Each number is 500 + 50 x the weight over its row's rms, rounded and kept within 0 to 999. Layers, rows and columns count from 0. Numbers have three digits each. The size before them is the row's rms in percent of the matrix's.

# layer 7 MLP up, 640x320, rms 0.0776, rows 100-313, columns 0-63
091:428596464480508495461482557417524449478483485495538549398551415520489506449523455435358541461534468417471484495550480490527552535538598480606559452461577524442447546438471551598531431550351460
106:529400460522521547520549488553509442464543475507500574490400502546519487478561413556533463430530442483494460510507445499500488499396469440529463536494549543522537628500535562475502529541503507
104:533484551602555514486512526509570539531574509512545579522453505570455439567516451444469473434548450410538490467524523472530589459474425468391468492470511465521477475478594532474492549545470474
099:513456454497532516510454564517504458559413433564443428462478529559432537396563520479528489418501450405473584392525478499438596520433560488547504551441427522513514528532563478497490492505477468
091:467493406584456403452547536555439530528472544397531581526446516436512496546509515484506562531552483557497477514549464440481537481502513648458573473511507463482532437559493475521484458425418538
102:535541406559458509551534516500551491575560507506425403407494467529488516586478536494520464544507492563505461505439455472417492625476515515529508511431468431449490536381441447455536518558449544
097:551537477465403489456535436502429551423594527405502447441417523518509404425473409483466434461520556452546535466509510433501597582512518511462494359503533553522492502533569492474463520552430473
117:441464602447363488367476467560550510507496435626533446525546482536478582531520557521511475543503463416541505454495517518452488484452485456530607561542530465456561507480525511470450468503532467
098:486580572455449453483474373530530628582486494528510538522524522391504490513522509556440484458444423558441491538562499530490569396476415459430574523451506511522460436543546499531503600428571487
102:527333498451532520482526430588427519484551441513402546522519527494384486444541471494497481452499447480532626477461460502467489501431483492576477471503552530436517535583485528526504509557416409
099:512524467527477519449563543558440582463543496550518475521479546477532601569482412415544545490478502458543469443511539374552520449579470488579461488546440551487465515487466491526504572499533512
097:490457519518475548468493507456463413481595481497431579486515470554453398480465492493431503535421492390439447541437512591566461550569541450492518468493435492522544326462368493540414435527505441
098:612441451381452409521552425507556562434597499521544477486464467483479427428520445501494516492544501511501374522465525564486481482487523445463493492408502460514466464532573585654636484497525558
099:477588571409509486461480571507390507510484432531507444474378549459623527458477600556520487492472484522469503511499565491492476526463493503505441527493579469451527489557485582546423465561467448
090:519475537541498484512448575407539414544517440581483507492458414530461416580530470523477408493579484595514476573522525440494568519556499600557446543584502472593558485454422460488452567495517463
100:534547453505467429521557415447584416464498448505472485391502437465556540481580469441472502471504563516512459469505486574442531561427467514481525477518392494604430456576563456455448412495463552
100:524512447496507549521429461496438535468479531424467535505464560533476439549527429495433477539530569488510487466548558427561486605523535539483478486443520478543471458452555527459552478464583528
103:512542458369477471496561516542528527538473464390431465499474587507483505462468498445424419492487541487513515565395510521498576582579533462536545581558503483451599528451404392441575429514490486
098:473581476515519488524488422514467592535504523510396453566516513481427445512531536474497543370445507508611597367503463520529463523520449477439450512485561472481447461540416540467566478548494489
102:408527535455567438526554471553582527482482474418595564507453532560501500543515668453454493540523586470531512488500488596493626474533525529604533446495525506567487369444527548473463616461508451
105:521432598449483522624446444540384406402430566490508529449424510548544517551554450474514514504482462527451489388458556479507523625540609517578552481441460532500473575528497549441480431393422488
104:510460467500471501405468571479516500503487514434504520506521557475495430591549513461581525433517439447498524489565495507424564503564508428586453528496425483412426528543505475435458432526467473
094:491534397511529529503501444530564459525503510541475496565524469457510490512420584563529498528484470546505510496509470491506444419450584563455573492495470561542491577529481599475475528594559453
100:514452535440472473524462522428455409508431472560481476558510546544599435440476508418493573539532508459462474488553542566546482542415439523492542487417428470466497513468452492610475557521527523
093:468523499419487487550572436398500467529475429492561456582571531475423470446470415550433680533503489533488486529520427494422455532424368404457536477512401499462529486505469503410489546513518532
096:394521644499534484471509532483572541411561519464485483457394497514482520439518495516538459520453481546435491463411424434472566476474513510473444496460505586388636445481472516517436460538532451
104:535456596487504460532490517431559515468500489535584481442500471449519484447568528467559522493538467475437519482453516603523528511380405573441569521502534489478506543445510465478562563481479466
099:488494411533508491438502512546456552516495525516407457391535435562517570454465432428503472456460559385528478523462500530511498499398488479567557498544530454384544532520489425498480405422517610
094:490500496483491519441397501451544589560466562539504507457470571475571552508526438403596487480512557503503421466504410476565445516521587472486495490502538539585442495493524500494447463516521496
097:478528598512576481472521510506432514525554443540493454490486490527513475551577549572496619502449563417499562482534416575515463485458560451525520528432338431527508405567486492462509500552535535
099:572403496477429476362527474516483578442489494427541580490465472501553535572549550535435538449492544455522534540493466411439462418416536563548536448462520488461415480493525491479517459531448442
100:567407558472564493469479403479476509479519436470376479576537525466547470496460436527498414459458562556426505540452543483572535543464418483493480505534521604634443515412546495460498477587523459
108:461520520473517452526399561682504401631508535546477499539429453470450399378506535462555520498540488466575551471567452540509430485461497457504475434465404416546474492537472518507421493492452485
094:442565418417500563563537470480584414451498492440438450519571468503505468506477476553524499516455502567599421417458477537521415528476489446413512529464485533505560547536404520487515439601459524
097:512521489540439547517466495524432469587560449419507403503488367463520476519410538512383492448542545513549430477538510565566544515538483496571524535396520511556532453514482424555481510435568542
101:468409532539470522466489601516498524466479485485518431518514503421499496514523452508512603400510483550542453458454520518555594524508469594489513517385523531453561438519407605571526546498532470
105:478573497446515492530366546587534432542510444350457469462492509606576402601461483506477493524520462499543540575498509472530494502482517554521423467545476468458523445551458545430530534516510436
099:567559474525550466421518477549539594514554496404455533475547567515502468532458419541473487616501486517462576480552577495425604439476522426645625621595529397604503541412504480457603534500549426
098:491513481590555539546441548480444363446478515500530474499517579490418508473467583565475389454536388533504525481561508508520564558466455419542530522437446498488535522543406520619513531575484637
102:500489395455590484521493579494556454499480514500530474535493465491422639465498507464503547454451432439484425470522465472549556487463512534467504398562524498588533576574514467512548506495548509
104:413460459574521533505466485513513508516509491571418606489559471551521568535469475438394400412573519504572568393560523482492461530476549513545522442481598502561445546504504499531497476504412501
097:507476443440525502482499487539436583397475483461548542506471445507467567497463563506513527471551545479538532493434423432504487590538616484497498492482460596459465504453528514494494552411467467
099:494446470519476486529495475510465511386558460533526538478522534563610433586558463488522540498425518465571412542511477483438463512536477502545497514510445553525438418477507518535441524454479490
093:562530569535499450459579504491475495430540443412451494462514617520482501490511544455481568478522440555502538519497483515456483372440407429572479541473568575587527479538547537481452434560444461
102:555518533537504542448512462528550575483429475489529426511578538531453455507498466464496558431557543380468554510470586470538505450424466535463535448423454441587509488497493551552478530474489583
103:421553590530578474540451508536572462495455517569497605487501497490440533596534628503539375460522406515535416495437547542501499542487479386512553513490424450518480556521492448498412448535538473
098:520505432501501473518538504520491487570527526550608439446449517537496527502456508494425536478535506521598547476511515454535581550384589501547395393448528568532524467558515475635537503398458547
091:552465402532469561529538500525461433499478417600539507503560578471447475424522514510527549548506597575479441420484450519476545456515554461415518543416486508443461490509511445501480574451536418
103:505532486444616554487515422456495473494522480516582555385498554505482540533605477556599552483563558486494508553491433477580536446482496521538550483490567434445466485470482603514495493466502483
100:558479483547537371516480536430533591501458416449536418502520434556543432557423597507498478615495486518452488462523428450480450493562463469492504524545560551486500562517617554502507462531524486
099:464507556457491495439533577530451493557529449390530546546452501462445501485490516511498473432484484505484537525413529456471535469398409441425514497601501494424469500565489532402482457501483469
099:501465454465540501445425480522570510493510562486523519428516528511437502585504468519470421520445440552576449500499480491586550468444378553424500504576548480569493571529493563545483474431496485
105:501565519462505663484449485531500425555624532466413443579494501593533535559430459492471459553522567477479477517478482467457430582580544576469402488550507581432571535517497499546438506521464427
093:495489503589537477469530391566506540438505443543519467491535585517554456436512499484446503524557438515469522446520553551479507468440546479518528455379487433536488586525495511518471533550557530
090:493497438466398575473495517373452477444401460394521482476599499534572517422449507464461512510478499448500528478468502466506606471476391530402484468506513490581459469495471441475525497415483465
099:514430551486475484500549544538492478540479431555527476454543509520497483506480450487399615483550509534445521514580505552535484533510492584491419429489470496582514433474546509496491542500485582
098:598569530459488457549428584534438544541453519468524453543463488534532439435482478538508562510465543447403547481507456491460511513512449499524478470517448553473501601533546458453518530543606538
102:451613553502497473533533520485590499515460472494514533475521513545527553482460479502483484468537456450556514445456503544496457472567426449423459466538478494612530613462472503541545436544537513
103:537492500388528514465519491497534470492534437570505523479383475474506494386490450479471481531609603488535554452565510508399475450482505433475574548459421498494516477487490537522491515517478507
092:518534435464523462514472542580483539516422434525471574427592520541485409530544506512448485569491529420476498406473599455437523560491497416517497534443443507442544529532582454506434536438489496
105:467506483520574601548517486481625530518432532456401496412478478473505516484445489471502543477540486602480513570580391438463486403563431479507570561558554581487487497511465469656496538547595533
103:503458439541527530448534441471588515518492399555442481528475629456538559483442512436589526524516443588515519572521604526440526521490380559545485491530469538522558431483526479420574558492354451
093:506569394485591415493527588540469523440494480438545493505486456585464529441499475507477427592528391543548594575498450418502544460421513553483544557473424521466566496538530506476510576579449493
096:386499494457511551508520478549527485536484500532403480442484542526437439460533504585523541539469533510506554486485539433457494520454488524573479494437484458492585505527542492558439521559565538
103:565585548533514444556519512478442459401500481410565448491455458435524433449473437493576456506484525497523489403491528489554541518539478454523505525592524431426456423560583509511575461510521483
094:507444531533433473474552496565605520494559564404576430558580443545476594558505471407524564480505483503470521516439403542566536440581500553439418511465468496510468484485395505565501472553503479
099:453521491531428557534423569392549436493521435511518468573464516511533471490482451488478425613580565483526541522482459477453540506307515502412483565562483492590506440492501575503455500462477463
101:502367455485547523495482462488510382464455510526471469455554515576558544461530475395431500460491519543577499496448555471507469474505426498504540424473472460645525545499514527481429569462436405
102:562464468488473473394423527427514538480327525510509463458341445520453527472412551587584576503503547426515516453515596547542408494494496555461497533503490442489497509500525516505495538531574541
093:486509489445464530518402511503541525509522515544458536401442499503524439558476387549406525561545487501505532512607481446489451457474477662441620498477550489505520502479602448483530486525544537
104:529499495449432585395521496563525577477512522525453472510540396582484477503525503466480528426591584511582542520513558534501439601516493509462550430471453523511478487547474409478437465474469476
097:494436550488553465448456571504579558521486593546507461480474484492492482493556410473479521486488484551434495531517475575592557570475419594507498556508542537441453464489441412564476443554508394
103:445541504549502539538561402511516541497518462527425521596486515540490498549526455502449408555519574528481607559461563491541497486421505425504546456499434600512474445504409456509606554520582494
091:468598516527437546555588546392514444486486456504451468455514460427492440541448570414506532509521512500425446562437545478480483447500532576511469472450528500448484514503569540543567489505535541
093:504511516420496417577547542443509549482507480549395478476437518528536449456411476517458594455508488523436454588423480535499526412491499497505577530534474547504411501504471422562489515559475516
098:544473524598523410522468479539495552490563589614527476462461439483490531469651492512508510472510498525507542495592478542544558561525449587471486471511487431528456440358541436587467430485495521
095:460481610498471472555526551451485424488471556431633568500369503438525560471449466538442537572476480451425465524469503478616432550446542485471439497518445502527479524531413510501425482581433382
103:414593542520510513507464573497478557504458475419475548409439585512524425552461535470573485469501505519509461495439497538436500521463441536407444419438502507535529577548584587549473486473460453
100:475516505493506388534396459491468445473496490465565451517566487530533483473507494484530445543533501486471466556461449520536477589437555556605502570456614469428437379447596571521433494533535596
098:544483485526501444579601493601417490484551534570454517454523455542509451498517447506583512476520617457433443546445544530531552560531460534521507482543496559507467556556603501434627512528514536
093:492569533573458469500550525520529521524550531520529529521496641430501434568324567417485490505519503498552564555475506493506514478505548479553514544471514456511517464541488436507535539496617454
100:457410449509512491567519507419402555541566523568563453559498426530572609547519525420409457539501407417591571517617450429496523511506499503467483420480542562541478541503492419516425466470497552
094:500489481461489531554490554488531462445491492428490543608499498558559438514478563442529491475538482487494595496462490502461547462447427534556464485530513409526513511552456530523535522425606473
101:441422466483486603518489588452491429643518584539424538506492433544595493564509456419462486544472465468521498468469478455527589521489567509480392451529479548489502407479544534488460409495472465
098:405492418486482384553562357433471519478565541548593523516519481536513534509537442484471494564523477547537499481508509582449545534479509509502493494587472547449539443581536483441487467502470484
105:425684498479491542532553437505589541520448432559455512491519513372509539498426503553506481541501578572510412529532551436478532524519541510360529446522564486476517508505543501439468508505443493
095:478450517566480459478490453512410467482619484533546369563586503531414532497543423577514540447487537475518440438473364437533469525564623546478411480522541554422499480519434491519480530429460468
100:496509511448441482419533409477441549541522508463467540486486453506591520498452396487421546471431472487551464533450556541510472499520545485461498545509532491505536473489448528466537531527534446
098:557461448471432433570499429466429498480468530449465555516513539466375408496489507531536555501479551538489505555529602474528488493469576643563439559543435624507433427484433452471444488559554514
099:582565564449495478588518553480452445518543543476485413549525529458493542586407472515529559513449516459500496538473486532519623605554451448464487500404499540546487567558538547576545439519451473
100:537481483517559453508444424446467432602450433534459517484470610525520535524470494497529445489503468487521436483624611504474478572485532471465459565471461555416495549462420480461505559508468500
095:477483583477445553538568524507475513454462497421515547440528583424465430474540496498527446483455579565472478508497437471460408578484424576457372400538556509515506469483528556469539522467486522
098:582519520466500585580530512469471523527481516536430556490527523517463437482514445536509437540495432503513472478468621498527526444550453441478601487488520533469508491468478551502518478487444455
094:496486512546563584596494576481451481446488509555465531478587498535518531533505504477524483526565466454550534446454498532494591506598401399507532515484548425564411636484527454559502526369516475
097:496617549479503492489437449445444523501479539430528502545510473541513447464417620449412506535497527481505553593500453446481460523598559445574522540453514437509504475482499482341483387499571514
099:473519515499503529496551527590560586399545436478436421518466474578487402510486508468541557485534556507544618504460460525374490487480403551474488513487369538509464444588480580464527478464435523
098:464430507500512553587551449542637438394524527469529583499342371478498463408455396370506474492333482471467518514484450502436544564479450549544491483542440489498475504430392507347508470541510491
095:464461497468461488447514498571480553561469550465526462494488501545521462595470484492487594488473477487483472507414509467499446522555450468549459559518478438500490495451430509576507448469491491
101:519485522480548560534544486522450456488490565402520368493487502412511511521495489546530446589494597529511485537502462512435501463578525430559593592560506457598456426513419450534527528485478435
105:506554501574485533570420518488479514511504405491581452530555450480438550396579464505522621425533461499463479513507540486519511413476510491453540442461506531433407529447570504472450538521506626
093:399460409460478468512518452554538469510471448516460504564443442507473566553472485446570551495426500515540535493383501518531501638493502432435431460494529562532556526487486448542627521478498515
098:401482491470468545459462542596439486542556534647530566470468503404457556397538499472464526584519448447583539505450478464497555468492501545410446549504514543417544451560498439504577480573406440
099:459505564548481498511557552494452534491491502455549440581490515509419461441538438528579534452442577500533575501440495483510523554556553526553383477484426438422489552483491602461539534589435503
101:493415417449491497402611468453441517550591393517458520510487445475491510528475466501525506452457474539475465471525512461446526505470496453506459546481522527510500498508554599554490599571547463
098:521459509503432485521426495523503577466459491475539484503470556512423514460489462454537495439555503523548547510407522573386500406480614518501491534517467510521500494538506415513408523399523543
098:496441427525476535538482489509493514516623511490626541524471432532471418471432364487461557561414484501589486450529489429500505475409503500527479494575481435469513463521485488499518499516455525
102:450440442321437554404525459469536520457452508391454490523483498537532524498540431516528519528466500481538459523552494444507615480531577584572506469528606574479531527477450408522512582343417560
104:570474509557519569536501547498481557458499483479531587515482455398571504490514531531453612473588416472523355500444436483431517509467422447577490525529452470536543569499441519367538494555506552
092:496522565599480450541522585495505428512473557508441484592490502500443479558508473532461415476523429466450517556394490500495481496509473420474492513472516458410529477547355520572501525531455458
100:508485507501483412445519412532436555484540596552601450522454574475575564522510437478497428511512448460550441546526454449469509581460524432531467646484452451438374449512489473530475526558599461
100:393465462509463472528453570502456444482528449497573473317462414585464548450466463506444455449492566429381405535464539495484525457535600543472451540487435604508570496500546546507544496465455422
104:509514546513586499471531549493574532468523504492491593507538511558438483474486472588564607490436574501601469607390552543491558520473416531586544544456453545452557598502562451532519560386589506
096:496567555511500455502477503445512511531487522451506498452477477568552504525492487472541531509487586427518512436613502458544479607627526517528513592541602535525484424524468538530590615481532578
101:505522435457440459533572476473446527424538489440478474466390504536400526478435556556531464487483522472542556507554525490542487616471518496535553522609373537476420462543478526444524563505562485
100:516442582546485461469455499434477560509462573456530451542511543483436465529554545418456495509472536506510531521525457604557507506466522471410454439528569478510547484438441483542454464495541558
099:385488523557508460485611582444580540437479563486477537503519514566425535456452513431491522505421577539529565465365486536478557484408520437582539470557518448564408590558523602550508485536590505
104:513431527507606382380531460524505538522553526538562523593515466491544445552533521434455520443475469527442403465519524414594487497475508456393576571405524538481511437561508462568496545475504356
101:460474416477455465387558528472480454529526511530544465567527475494529496501522416459509452613550456543582450468546542515499490527464449510433481571496516510453531491526380457498542436416475458
096:496581506451545560501500553496450478487474507460467488518424441477476542466571483587518533536548491468460484477525550471584559395524480493593510488555434537571418439478532473517502402565512440
096:451499550483496481512577559506524493559441502530439455383479454482498447511574473475489439380439422445455497495506556457498462507433502508488512469537518476455472500500416452498448535486482460
104:513597425460536536423458536529499473430515473462454477577533533471438482457576510454556490495495562497529551501517557501399519424530419479492529476475497523535593521608548422507490385396477587
097:482477587500412518489510560502640519552365487530607392488591523522515374489397488508508394507438507482557511484482499435479501478602519549553486508494429515434468471490552568462502475472452453
099:514519542602424534462488511405512523395533484402504557533535510459589544515452585511576471507561435472435533481557468468560558372526475510497472550472578487510454503465454428352486479564455516
097:551444467510411551568555515494556553484408483610561496583446556401534557452489527513552576520439574513531588532444502499539551521601435463451472398475566574533522492487568486467479458558504537
104:454525504513529512504532506584544493506481531487519402525532481456482460455510538522436547522473470508459441489459456455496459515422516489488520425462466555479495487519530359428467385473524462
097:487491490527476523450503473549460509543457514447604483496431559510462502461415463502497532452609439517424526504489568473453466474478535476479529474581537551575509449433431421536477545489492472
097:479492649510467565449481546540521571403499556532436460553577531488525460504456620513352525502454443512533572437532531503559528495567462558486575592581469492464452479462519519578517484493564543
098:528465479474477475577558470483539501472562477491513474414579485481544552456452410513495464524557507481533432556543436555508538452570500494499531434510454488550589496549474513450546453518482521
098:577516549502453527424412499550541570528481534487404577421450507612476441400561494466455471481468479534485463491546501473503522517506579541519584575453563475417510522522515515604527544500548443
098:451575465551415491567553443525567474459490464465512504472517560468460507459598547524450430551519535513442529483538543492437560531539540484499518559450482478506580514482547423528415484549569468
106:506476562435515483483447524507506487557467468493502471365473618599507451490502496475526532558507618510466500463483444495485405506581582524555525444509511506545503464424473505520500527552390571
094:396442498460539569477614524582560515492436481486565519537534553585531483466503443489443457548465541616459555655521524473547476483479531471450498552490511506489424473539497559553472440565529451
097:505583500501514530433575464467463530503457545495447455491549491448524501530432477487437477515496489576449633490453556457568544527519451483572545521472512400484494493474521494439432442575499428
100:515539449494470507470377534495490492552469579553435490465528485511438423486558504558472499449522481467469522480484546417468416509508582499452409540515490509495556454498472484508434523443444458
105:478538523517486469434446405473559457532546481545569476547551471493568519465503552407553511569434431479502437554480401428418511485518467488570458391472566442491604558510519553512528489539577530
098:500550646480462411583429510543486487497473465476438502397515535444441512526440554422531450429572476499496560496519475417608471478441504536540408517484462448474479546411474396523464430491522531
099:487390562491477512495563453450408604435562559499578429517503514430527626516543493499468552504491525490497530466485477483505459545494544491476463448421503516566423530576482401480500531531527427
106:432547489557524567440461520484560403514524463549530599468506468478537518543457550440497486456540467539565531581505484460408548492527467548514530439426461497529549565569448586467497483459587570
105:450542465516583529505534388525430480628496417571487451522473555443565480440505530471445498522463500532500508487463507619433452473506440521436473497572452445455519540532522462464506552480484487
101:552434518495502476473462496474521480540532475542419432428415540515582522465528444422506435457500493453522513505465419447489483463518469463595420563493519598450451405508454526489465488506468454
105:502471564517538536469486443538477504483468487520506542429460444474528527516454445498458510465529440511552459587568555506508403458491518546398420636479551458578527479436537440464436475536516487
100:464535446459507523519461435461508393494444527499474490510433459559393457496399548529460532519465631546397548512448503611572471469537447563455518469576542477487518546502618558573491459377470530
092:527505619635541507480451470513477548461569520610453509486550519456515520511488548481540491491492487474509548621497510515464543613535516595475481475435450469572483498422515476574398538519460425
089:534479552516547399550475474538550482555526603491555453460522478495570492497513414508615474387535566481439468408526458462468518492521583601501543465529556447495466453470502489456505522561553560
097:374491453472530542440418576525457481484369459489573536553479427497478479411568458433460421451421521470463478547488420465513452565524536483517440462515435500608536450547468403434523473442439378
092:474434531556459494465540470423461518505422501420528595587469458508456535473496451547513497488508471572477498569494441454618469489461511580452516622563453468472558514501517513557599551546503554
098:513479470530598515537493490488468482516457463601456506544422455481533536483548548453488561530461483541485497469454506518449537514397556497454475568445479458489454429563490572474440523472524492
099:471539477511518370485383531579497578556449456480523537464528543490497569439490527471539536466469447405474536463534408545456453500549466408481531485494491444485533547495456520520528493580537475
094:504569546491509538503493571486458499538465518626543468515481446552553518598489472461491492431498476490441523385572508404413558569451487549486511571562530524434466555588487498508461475503387575
100:534559507578522513535500528560491468458477440552519448512488606574460475497452521446515568497543534480522592458427562555491601505467482564511402441504548492446522477571501416478467554501496544
110:501511467500505527498484542512449446544511467468542510528417533481476560453547528465523497505444570553507412507630528446496510491510540483456514536518429466469578549508576455488447426582498456
104:543463431472511525543523604565452523479482450494518475445505509553479491504449466452508437533492489429420468603420531467425421515510452487595468613552447507509439455564525630440485541502535421
099:476497551541464619387510508498540378434468486549470472512457538530600429539521415510422413444421486460407415528476564588527546486520417459496517566567505560491491537475514424545456480410443489
101:505403517496495438462533533536487480436507449543455404506485533520523440552457453510460492589498538567515500511579493590471602532534518589340541658473502608508479569446572528551549513502495412
100:547565491503492569438455471516465422495535533526489503502514481541454502488542481540463447539408513513554528470501471457490452516453513516488450497485503503498525611538405497502544459571606452
093:490590495460458543527417445428572489566563515557508512592404504531362487443554478562508533442540476439429466485496532482488518530489473466414524548421520516452503554492472508465555528455408536
103:468479471552446474589500468495444542483599483439522487500502532579511588507531422536528600481504441501439475515512501425576527519669536474527393459580523425503462519402425582500471526561521544
098:487595502457505489533479369459501526406475474526556514537514529522514433611431563452456535601512518581505436346478540525472438526451493524569536575542471413500540490451542499490486476508564563
098:507478457472552511503480612514550517469474556494478468559498552440424585442414466539528504472551453539501518449481487478522508581434484515493486542508418433481465555513435610491522558515471527
102:587457449570434493552463544506520538499445476573516437574454435377357554613442531532448521512550526562592467489501579500441529535483499377566583490536514475525560530540524450500461462488460533
096:557455534382541497447527432454443526404482479414520564397514446547490502468483554437494432461545490611481507560550435532539479450406458524390450512516515455485563390460481533524468526492422473
102:548544476457462511559531412550518491481489616508471453374473529528496502431496524526433524540529430498510534469463494456566455468457554541488463472514457526430502514538423519500497481410449494
103:489483548481445513552497501554448478505593562567445553500441543504482565582502556462548603495505486382558517628519462396561590476526570451545483536442534518517476467471515544508488572408575568
095:566565452449472525506518500463545527427513545497482591464495486497514510502541580497532492442479600501572554382583558504432491461578463519459475432506466477558567500577483499560410362475544496
103:473540477517444476543536440536466581608478526432563469409482506545499426554397534531472496545412502534531459515539458459497431493502544495523533496558411511510529506502434501548524478518508544
102:525471531564542568632373475458544453488458504579534515568522438496556483498499432541510522502464488441458527547479523498421525510555507491560391523465452570528577449421522377469536478504458435
099:557527562437519518499478599443479502525534494518447515585424473455535541510482434495504494432482527436479435549482511491505551541508558584485526458516490526355577575468527504524510459573420518
100:551527526508538486493405455432587549598479491525600496572518507487468494517548454546549458439492475548482480420412523457458458485547466478534530470409499425440491527461543523560474495477534506
093:510485628509518542468453436485415450454493550494529530424502586594592445419467529503469542468485385521450494500503492524492477467539553523490481444522529436646487554489459423526589445544543441
102:489549522442449545400404551518517497564492503474493577452503535512463489512565556514575512587575513537508440448447458527447519479520567456444462473373440466540414518562502500484608544486558443
093:516529447488484513565466573473491398553469433521465571617482536439524482457524472473476467461436520570532480592445427510533525533513534465556557534515459456471594510466504502480542470361449473
100:605478517487463458520421521496500496511555456536536509574483521532555508411498439410528457418528496529440517540466519502474588526606423476544555490386325424537620571486426495435523524558469496
095:371533462445504490594475497590540454560437402434476612463473479517513486469438488583496493461528428481493590543497518467498524482533473468477440481455434487545499462392574580536501485508529497
100:516505580442458516485475477520411517571505469528559571585499575493574458409486454514570495517477482473555455563536537560566462438483401563480507487444440388541550483494468607433498492430478457
103:504508484383534453553506491516473435409620454436413429527543477535579514532383473489469553529502495487562595545477474542543516468573479564526501450528490544522435467543503445505544552486448509
103:526648484511546508475491552508552549509394483451469493419430553567421592491493527470496605460538452442440533498447565584495474509456537524373481402520471520425435495456548542519425462469492513
089:531559462503433456457459542421424549499531579555591463583440430565547545516511408488607469535458512501506472484472468497447529463497395573489561504518555447444544538504433512479530483497562456
093:511564497461483435587497612602456454530535405509375461478482477545443453564448501529465512517475475537461602493471501528513536530623481516408460523481490561607512472435581499413592477428498593
099:485551493480523448616547512460376537497519472463366461390482453499508570509544506495494498425512474519551456435449520468458574506530499494528418559477439513555531562565448478607480419498476556
094:574452449543476540512485560540578553505431517530572485459505474548508441438506444607452514445432592508569491582407474450444452526494496514501464501535450498550466551514411567521474501456452524
110:529543539522596518509505521517507434532471440461496555520455510499508514507526438509592429597407534440427573464481570477495523496499478441553469564479488540469458432453485500456521517503467503
097:488567497487561435498485547474472580438539582559439586557418531540483523469471537497550458502474432529476433602501332513420519423440516451483570483503523551484523510514490523548520413547447470
097:498470477619523442483499511511495545452591478586516501485436466439488493431529441460574514538533463513433526530481528439565499595545458581505479552447469510494460538502604446445468438603465525
094:447402575543490467536534503505523539423518521534454465544506435459575515427548409576538477556482526600439455568513340489575462505430423454550450539402511453507532465555581459401437552507474449
104:518506508466611441391456535424560569499478522557541499407565509392515510496523453569530493483571429590539513525468528534470482532428436507438490478526480500556511505539532447409582495478536490
097:482539455529379521566554606586479425496452559565519585547463511483501480451592491583430474505639561421399502578512520408482492480537557564428456431491412501464581459408502538492516541513545539
103:577510400534478587481432486441545535512494536457454464532583552459499570489538537404515595546604414484528510583481426431438482519468498477448448503378513465496582538410543673458597555508453461
098:346459475409555430450472446461546432522497514557504470430452544598544415516519547459490470499476583534489461448541569485458503460519550488425475542500482539471478505417574537468448479554460556
103:523472571529482624474529538512470407503611542439524509538535416537378438455498563482484524538542464566535453526551621431481575410550551544450548427481512553442470551571474520521524458522421466
103:553473527489488337472447506599472453445461530577571467484461573619511634499487565535538413459520437501544489484487498544516436488448496573501466482387439467449445430516539443442538428438603537
099:531427518515543509491526553462557518519398465572475476551457545557611524558559466471497522390568498509547479531447592532428423455602463451477464495445465504417491601494483572431406484434460613
099:543548542513486529438483463523532478489437534616535425569459526552539573550459465465487503505575455474390502536475593495465420479464478563517423391463534503433525510582579464518534490490487395
106:486482502486479508465473478484611471551494502490540541409550530568483506563515472459663513548471525490566531566463467591435484516542484502505403537561522478489515454497466597599421543454488443
098:444548421489445602514542592412497416540468510587564611473477565577489587427462573529531501449506541470501566529561476454448485578533475518482522585494538491527455489528528460374485476455512507
100:488515574513543522505503421501534622424501551454495461526506513555460474464475520622403546442470437505472479611483517548520382566514415437484487513450537586513509634468576446538526350453622454
105:496491570508519474452417538498494440517489520575486444466515453565549430541498563522499493472535514541516462667518509524455556503490413396443507442446510457423571519492528499423395491508491464
099:454485490570475519474486487496466553464527495515551536500495548490524401540438484392474438590452412551529529449418491408535518479522477578564501501483525616531500432512566463503523479522467625
103:505453531555453494597506537428465427516349526403444394625493510408432448476416543441485555444567594448517553574510481556529512542503497459529510568439501466503456473428565506535445513502529539
097:511504493487512528498509619434566493455436472589610561500523488512502560551502596449539501426401498606404451521486518473454548485568470544479456511492471519588467524513504501443412480469559474
103:514501525584512485524439535559448460497514433598540510500541474476499501520543436547509581555524507442501536525475566466472495416505466481452547434556449597550519460458566492519459504514515512
095:536459503527518560473560530476538399488508511524446459535431590498438458408419588491476491586608474393377514460422528507516604534451525485431540380517522517484507500500498497499441485638389461
103:390524475550537559403534485461494483455412403536592547450482441502576504527494472484548536504558588494603476468513480426444483450466508512572448389508545524500453517485483509491461489475568519
101:470507533514471417548512489467418538523469486530565400428499531578482401524545451583414489511522482569516449494549529512521582482551564482523463561474450501505577555528571395490512554461502598
095:470465493508471434530530500475446569526336431524463509477495477486440499383458555507456474578466434595484523509521540540433519460533443500542558449546412496414514498534433438541493405592478554
100:467525452546446420627462551439524581524573496345563512545501447515455464551498545529455495586487481470414460462513474406491526465484462356562519413466501546494525527565478450502445542527448439
103:496390431612550441472483519511471575472523523454439490499479610478530543544493555514506461606477525505528594545575444415502498459440553563522577457547542471489514518493501512487537546492450489
094:492547481589476504494480520547505521471540424544554415526539430566490469417533455516462495552406476497469591588484542442455456458471590602452417450493486475499483556452486479503509536497510539
102:561471429540419558544467480525497497499529484432526494477576501480542546572495568552435471482519548484525554504460536448445447479631460499496469522526503472479520481574466529469568509470413475
098:563462589516455510459520546431453469536509428504478452498519537500468470508552429476514458545521481422588562450575524578503359429419511466535484478470481358488526489470471528475555478497522522
103:378586545552448544510425463377502500533517518526481527482532462534506525447529472524508502454521495528562533491524470510478502418521430425549512450431437467530514460604578514549564509486472400
095:480468586483503449544502489492489515577570471475512429452499559458408500441531479425439579540505557486487489454480509513573538524535446467475524523518515505480560534485509526559503470573500528
104:530484512464480521443551513403452531519506490450555482471475425500522436588478438457544529529550489513497558433478556606499494483458535576471495492488491509463423435418468548549512519485458478
100:566455414453440499560491401533511448534503520524477442474578433498479548511463461575488554559473501426481482547571554522521438450509488518547477556435453462564488527375523566496455472457506440
098:512428598559519497419412526538521591464511560502513481544486471484501548515420467533441488549584521583585532476443417545508533499504553506403464477468512492490511504569456516411437479535546528